Weights of a small GPT-style language model, trained from scratch on English Wikipedia.
Size: 11 layers, width 512, 4 heads of 128, MLP 2048 SwiGLU, vocabulary 8192, 50.3M parameters.
Architecture: no biases in attention or MLP, tied embeddings.
Training: a variant of Muon for these matrices, 903M tokens.
Each number is 128 + 24 x the weight over the matrix's rms, rounded and kept within 0 to 255. Layers, rows and columns count from 0. Numbers have three digits each.

# layer 8 MLP gate, 2048x512, rms 0.0974, rows 1418-1517, columns 0-63
137146103155110154131168132142162106120145085106143148102115090176118162124163118127123097168112115125097153131105118091104117117099133103109105113122134098205096141088154099103114136148122115
114131140125124141143126109115121103126115157121143118109145130125139130139129116122139127139139126127110122141135123117137124144133128132136144135128129125127108134118142122127145117144115125
129128134127127125126137115123139126127136124125116127127127124133134127117125123135135126122130134128126133123121118131128132126133133128135131130133128125133133116130138122128118134128133135
134127117122121127123137126132127130127123125131121127131125131128125130130125127139125128127126128133132128131129123132131124121129132129137125121131139126124125123136122131127125133132124133
125135144115136117124134130109123131130135134139123137130114134128143136122127127139130133118140131140121136121130133131131111116133131137140119123122135143124125128129140133138117134137139117
206128073138126139137125116074087113088153133123122169093108099168103210180118113084148124172148119130143127151103088177159117150070109112180117121152143132099110175142143098125104136081144118
132096143142127092142106133121142103123188105186159098120109110209091077164114066132159120154133147075113166060063076093053114102076182163188083167099163170082083140097162134145079144083081171
125133119139130132133126125141123134121125122122121119124131137138134128141134127141128121126130128112133132124131120131122136130129132127127129131129122125129123129131126133131142130132128133
143135124113138130129116125123138117133129129126126137131115130130137135132140127117132126123116134124131137129120137137123136117145130122128126130121126138125130130133126131124129124133122118
128133131117122130126137142118126134135136143126123136128141127129138131132138143127125124131127129135136130123123141137123136118126141133133134130119122139120121142113133136130106133128125114
104090203090072122151080126119146147138121138156090132135185154127093102139088119101068148161093126128114131134086137132137149158110120121137178163101133095159117124147128135130127158097185131
155103165114136115142137128140153144146112127141115098121146135136134103126141127116114138131169092121104128138103120108119121168137092148156124153124144110145122134081156127130152136156089155
131078215136098180125110070178128145180098119188114121139076112125080135116071052175140173122155102129175107135158130135139170078153119123086054222029087133122215097112207137083090088082151197
124128128125138127123124119130132128129130125118133139129127119136117127118131128134134137125121121131139128127130137115134124142125128128126127126131124138126127136119131127129129125132131127
134080133130105142134155106106125144163118061121150137147133151145171124163163093152151104153125142064089130169150112106146134126103156101125159159065130148185080130185167169145124158153149158
170112127094154153169123089116105142103099109192155118139152099145140144051109089156128126181152156110038099133031118108185168122142116154197151139173133163200167140101125197155145086119190091
120137126132130137136133130135119131139116133136129126128135140138122135122125126121124124121133133115136139125134120126123126130126141135131134126123140135133130130115126134121135127116123129
125131133123112130137117123122133128133138129135137130129119134125130139125133133133132126131129124116142130136130124125127119127124132126128127133121139129133123128134126127132123122135120127
188079134147143117134111125116122102155115193104125081111060148092133106140167138158147098087151195162074089159138113103183081096119209149117134106155078123176149137145150152212090138118101149
118143118143125138098126138133133090126135134115118128110142131148126089130115131123121143148149138111112135111114136135131138113119110136115130132139130131134157112136132134108112131136115121
136115118109125119102125135141139124129139134129126115110129139141145131108134116132149130113122142134112120117120129137129117114120117111120125123114133128150134121127116126139130117119142126
119129137125134135153110132115118131121141134124131143136109128127131135111121127153119116115116140129131121123120123117119116126139140124121132125134139125112115100151133130115133133148129128
103161147116126146095127113119056108180126140091153156150140125104125162179141105143121098088093086141111127093117171119170106158103117122138135115083144091089118157075118160165096165136131113
157121153148113148096120115164155105097139113154120107083126139167120094158137111180131086139115131149111103117090135128097124147131110113104150207148103120129111122140104114150103097075131079
091119111196125117220147144095130141179092086161143079157102081125081153096131117151130156175074102067162099174091168066102100119172122113117152155136157138106168164132157166140163179091134130
127152121102152148130150113126130115122142146144099160099130153126136131112143141176173098121113100147108126153107085131156125147096157115139174116124125133111144132142150134152109095119122142
130160128191120086142112128078095143139093122097079153105095129087088140114163149128149125168136148155150138154157182066129139130166146145100138133137111170093137128095101123117113099168114085
116133118109132141146118144137140136139114139149137139123121117114110158124124134141120095093117108122132141131126113122114121120120119118124120121121117153132138098131111126144129113138152158
112125094112162132166103119121078183100108165148141110067115164097127129099101144092073149129076159176079118113128112141104159142118199107124113129105109135119130126168148134139062135133129170
167162135145141138074145130152083148177153159154149043110090114133084078138133141108126143116052201136096170070186117101091073117121081084160103177133131135132109144127076146086190028076158146
129130124126130133139121127127135135128125129120127134127128127132129126119133128127126132129130134122129129126131127130129124128130125127129119123135118132127137122131127132121136129129120124
124123178080241128109162158158094146060168109142141150142182061162131126097138147070179151181169103144068103124117109090158089115164069110200190115135121113125091174076068103198148167109161157
136140116122185112125122130105107118116101153141103114168100140105096090181115102115145156107058072114132138119109152139136138091086151156171137144067124122119155170172128122138126182139121134
143115118140135148148127103106108119131121141128104136120136126117122131134123169139139149097128134137118109147170131110141131151144122137140108133142145147103134122140119123146146137115124086
115121126103160152175140180143103127107182132093154108185151121166117114110135087118150171133163149131104123088107158148099175112093139148137101128054120124079111096176103107131089114086113128
118132129110145113129137104128124169125149108114132117134137138131139151123127162119113138112134134130105134147130147138097136129134142086113151109132128109128141118113121118117121119147146149
102175112113131165186131130170157179093103167138152100150180198125138081140133133089141168163107158133099110166114108029105097163143196181113136142126147125090182194118118120091135149111110162
163127100052153110138167094161140105115149119141096126051077143149166173096152103180074139137114133176171113110164120114116185132105138117161127136070147161133122105144171124071116123112098117
102136116160098125116103059117170149124127131096154133086108136164200127160116149053128129142151105131200095180123129106115160110143117091100137125129109155119115137109080127127068129129124161
204162074132167091151119182107133093130167121139106133124117078112114142119178109121086145156115125113102148115113131103110121111111154149120159085114147090109124107086104063182140103097142154
115128123122134148143134165119127123149128144124155119125135142147117123125116133130128141099136116134123142116129120130115130130132128132141113129138139118122104125145107116133141132138115120
153152179193108123129131108138179120126146146141151103143110133137101124097127159091160137124147113122160077148120121131173161153134138119124164129174163147118155127158151140125161143124139143
127125118129122126125130132133118119126130134128130129129133125127133127130135119119125131118124127128129133126134129135131126131127127133129134131133129125130116128119128131140128121136126130
123142073190142113121111193161133093096123116129123135108156157134136116151149143135154110092120141064136043120055153090084107102127153112171130155164102131123142080121111193127127120112122108
160121101118119114102111094089109143101138122122184122177121074134084137115144154095141130078145131157118114135123115085095142093110143119140114150101141156152084145151107113097115104179110166
116141133131122141129118079098139108150151113125135122146160129144131120147155127132143138098112118109139112130108112098132108112114117098128131106138136139127116111121117133119096121112124132
134137122134132128128131127132120139131128129126118126132137117131137125130124115122132127120121121120131127120132119135124121121118126127127124124116120132133122133123122136124130129123133131
131125120123142127133120117124133126134129130124129137136128137119132133127145128126115126121127130133133119127132126121127134124117139115135133129120124124119136124128116123121140122134122136
128130118136129138132124117130132118130126120127120120128142124127125129123128110129131123130116122135126122143115126132135132132136127129129140131137131135135130144135117141118134123125130130
128125132127122123132136125119121136125131128135127133132123130130126122130130132124127135121128128133121120137123126120136117125137131121134115129123125132130132113125131124132122134123117122
094131151098135130134105164131143118120107110134097108106159149131117136113158167118140090131109127132127147100121125124154150143144126132152149136139143133114096134118134094136096107115106096
179133129157130107127109142106106129101105144156111115111114183108117136125174119177189121109140178108114122137139169088111136145176078146127118100130119119164131096142161114156154113102113130
127073122101148195118075127122130151133169133147129132130162149125067137117138098108093123126125052129164198151112065126110083143083078156089118155113228167084139126127116116191149167158094127
195075116163090143120158032095130130116080115145130061115140176146116118154144129151162106089121192122116157105152155172061144223144135169148147089166093058105139173159141189140074062137099146
063109114073075154121085128138147157217093101144097133185113178123108095189173170075141091202192132130112097134113095193154172175154093181129099086075100158155165099214145073132126141156113212
081159141164108073132088116131132143144115176105129125136127133173156159123159112108129141144114129090082130168156183152130095147111143098144124114063142134137088128105135116152126136128105093
092133123100150128147046068092173159148159086136195183078163131090108146085123150138071189082151126144130075143153108196101174170196146201110149085158045157102051121153114112128110147109098087
160135157146130089117164111140104117174144111104118162146197049108114169143151165106125092131086144132136126145141131151089178155100145101113140114061103102161133112103107138145076085113094101
141153148081128164148133107154155120149125128129137098125141112052204154118119109140153115128144112087089097095091152228159127182076120142168112126080090074126114140088149134127145074117134170
166077107146138057160211083147137123164114074125155071171153166067082029183089058148074133139161111102049100112109194136157081085135167118143152131074126066142132109141117148158108158147142105
128060106132103122114134064138083181132108129136136156062132103142130144113164162071106190154142117216092096128082058150117149128094184107138135146146159126188140206167102141145164131114164144
139132118111107128126136163132121150122124139124128169135148131117123139137143102110121122119138124135136126128159154137128158144133150101109168121129152119122144125120109147162138110121116140
100110111069097143169095078119094147154111115139101127142149164135150134169099107117126135117112097138172082100120108140141108155125160140172148111121122219103079107169138155150161105144124127
131129130127127122133125130118130123133132133131119129130134137133126138124119131121130128139127118115122136127131124126128124127117123126123132133123127121119123133121132124128118125124132139
128131136117136119130129140133121132139128118132137126130121136134125119136126124123122133126129135136125132134123127136121120129131130135131130136131112124130133130130123125129129126116138126
126123130118125135126127134118133125135124126120135134129129127133127135129136124129132133125133125127124124127131124127125131118134120126131119116131123127140126133131132130130129126133126124
121111118123139132120128126130139135128133119136133115129126125121128119123126118139137130126122116118140123128115138129137121122124129125127131119118132133135118120130122120116129127132134122
138121131125127125129135138137129131131134131127129140132122129129127124137129123130125128130129130137134128133113123125128128120131126125128142131130128136133129117126132131128126125130122123
125134123125128121120131127140121143131124128123133130125124134139136124124117135124126129130115122130126124128129129127132120130128122130121127125135128133136132132126127120132128122132125132
126124131140123124132126137125129130132121123131128125124117130139126120125131121128128120135128125134135125131133127126133121126130132136132138123124128123126123121128118131125134126127120125
131127139129128120138127135130117127128135121124136127132126136111132138138130121134132134120133121121137136119129132129134102132132125118134128127127123124141133131129123128137139127123124126
094105155133107140120138130137141122102138131159118138118131140129122137138114129145136130111142131141113125119137135158105129133147129117121140146117126137132101107138113145135132114133147116
160090120135157088122156133171180156142155136153145094144146125118097127104106108106122084140107159136137121138139118151131079111128155129125149124118131122134102110116126145079123135130175123
125104143169122165142091108154170106106108112118136162124157144114106089077166124134149110057119131135116126120102147112128113088140117132147135147145107127119158147141135121131155136108109138
093142133133141120110123051116109169109091118127081140172101190124115114106090140135075160062062116146147144132133187137127133109135098114168110111148141142112179142109115137131131159194098133
118155154119124128166106134136098108120135142109152151127150106170224103168122130088111141115173147190131115098107136143136105118114109154106120111136092080141157175058114158124095097096146118
100124131100141161177090133131141095114129135156078171153129144125158113169130111090159114093091120155102171059119156102164118192109148145111147137100217182129162117101148099117103197099160103
136132129127133136131116133135128127139135131132132135131129121133131125124134124119129127144124127127132121132122132131135132131130129126131131133129127123131123120124130134133116122124133130
111094114148095134100129087100138098132124109114156141086118204115084079078151139125136107147111143155141150201074135125137057189134104128120132109095140133168106161145136132083115095123186162
111142053138087094132129091184142137124154158128049127160150156173161097108159084111191106132098081070155141054098109159085192107149165084148146138143035050083113128178152166153146092126063141
151144124105068194149133094107121083100117139112121092143125101137086156126099127119075113116116086104106142174167146139138093099181060113160169142122120181089142094154145153132114121169113125
078088141120145138148154101128113132190115176099155107118126169150110104070163082140126131113089156145129068101121138144142177153120157063100169196072176170159125189142157113174149135149122104
103109104127126156135170047171156154183083092138150104091091134082120120107065182143146116004123092106138090148166140126176115174137179111180080085158177115174095155140132136103125169203078113
132134131126119129131138133133125127135124129127127122137134123128131140121124126133128139124124130127128127127119129127122130126125117124141130128130132125128137131132114130133128128129134124
132134131118123120144138143118105119130141113122119134136148141126116124140121132130139117130140123118140114133120133126118123114135131131131135138128142119123127141120140118133123120117135122
124130124130131126131133133123128130131125126132130121129118134117123118139124126122130131128128124120124127131128115131130129130126137138130131136125121139128116136141128136126123134126129130
146113133099142131147134093124094159173165116115126107085149118127180177162098127118108113110130158108116122120152169105111121135145183135141144155115154130130132100090111146133093125144141083
126138125125122116128127132125128138121126128125139133130125133140128122135124121124119123125127132122128132128121123129135138134131137124129126128136130125127134127125122127123130131128129126
136113118139136120141135121137117118124132141099119134124113132143135119117131122128126133135131127133103127126122114117129130122142119136135130092126118133127137135125141120120127129150134111
126123127117124123132127123137134131128136128134132129124130130129127129129131133128141119123124136131136123135121124126121120140125117127135135117140126134129123138125139138130127121128138130
105117101128088109130118140132142129122165119156108127121166114126155134142127088122132148124088155103104138151117119115113110140127110105134097152133137106170123132180121141122102140164151114
133123129129132125120126131128130133132128127123136127128128131129131136122122128122132125126138125118131127130123120129128119131136129128124135135135116129129133135133134125123126133128124130
138133132105164160125136132133121164112120129121127136121113142130108148116190101164137124198103090107138149180133096089134120176131137105155152133111138158130062189132159158142122137147110208
052153180086157125167131148132168136106138110102165114196086137116114150164122111166126165129139149111100106130116143093121128066104134149143100153121106074148102100163160145081093107116127170
095155165128131163093156157117135147125086097147112104153154118080089142144122073172087145116166136125150087118144136083184107120114122108167203174161079214154130150166135120127105109125062041
127098109096106116139077071155107139141129132115141141070181148133190120153164087193168143163146162172110202103111138085091155097108102107124130137159191160119096123094150156151116105089146138
103116115159159161141096123129120124132114122128165102110115116133140098125159108118151173132134122088091116153111111112113127097130109133108125123131144156172119135166166150122180134144136105
108110084135168117126119127218109144186157186144133187095100180123142131100158177159117076116118126121165056105167200195102064053170161038103111161095096070148168095093093160234098143135077132
131117143135109140124129121104121113121140152127135130118130147137140142108111136124113129116147119105128134134123136141144125133132120118127127114119133158139130121128126137125123122109137122
129134127117144141122125135133138129120143128131125121133128126130124123128125129137128126128116119113133115133129123142137129126117120128133132133114125129129133125123129115131126126116135126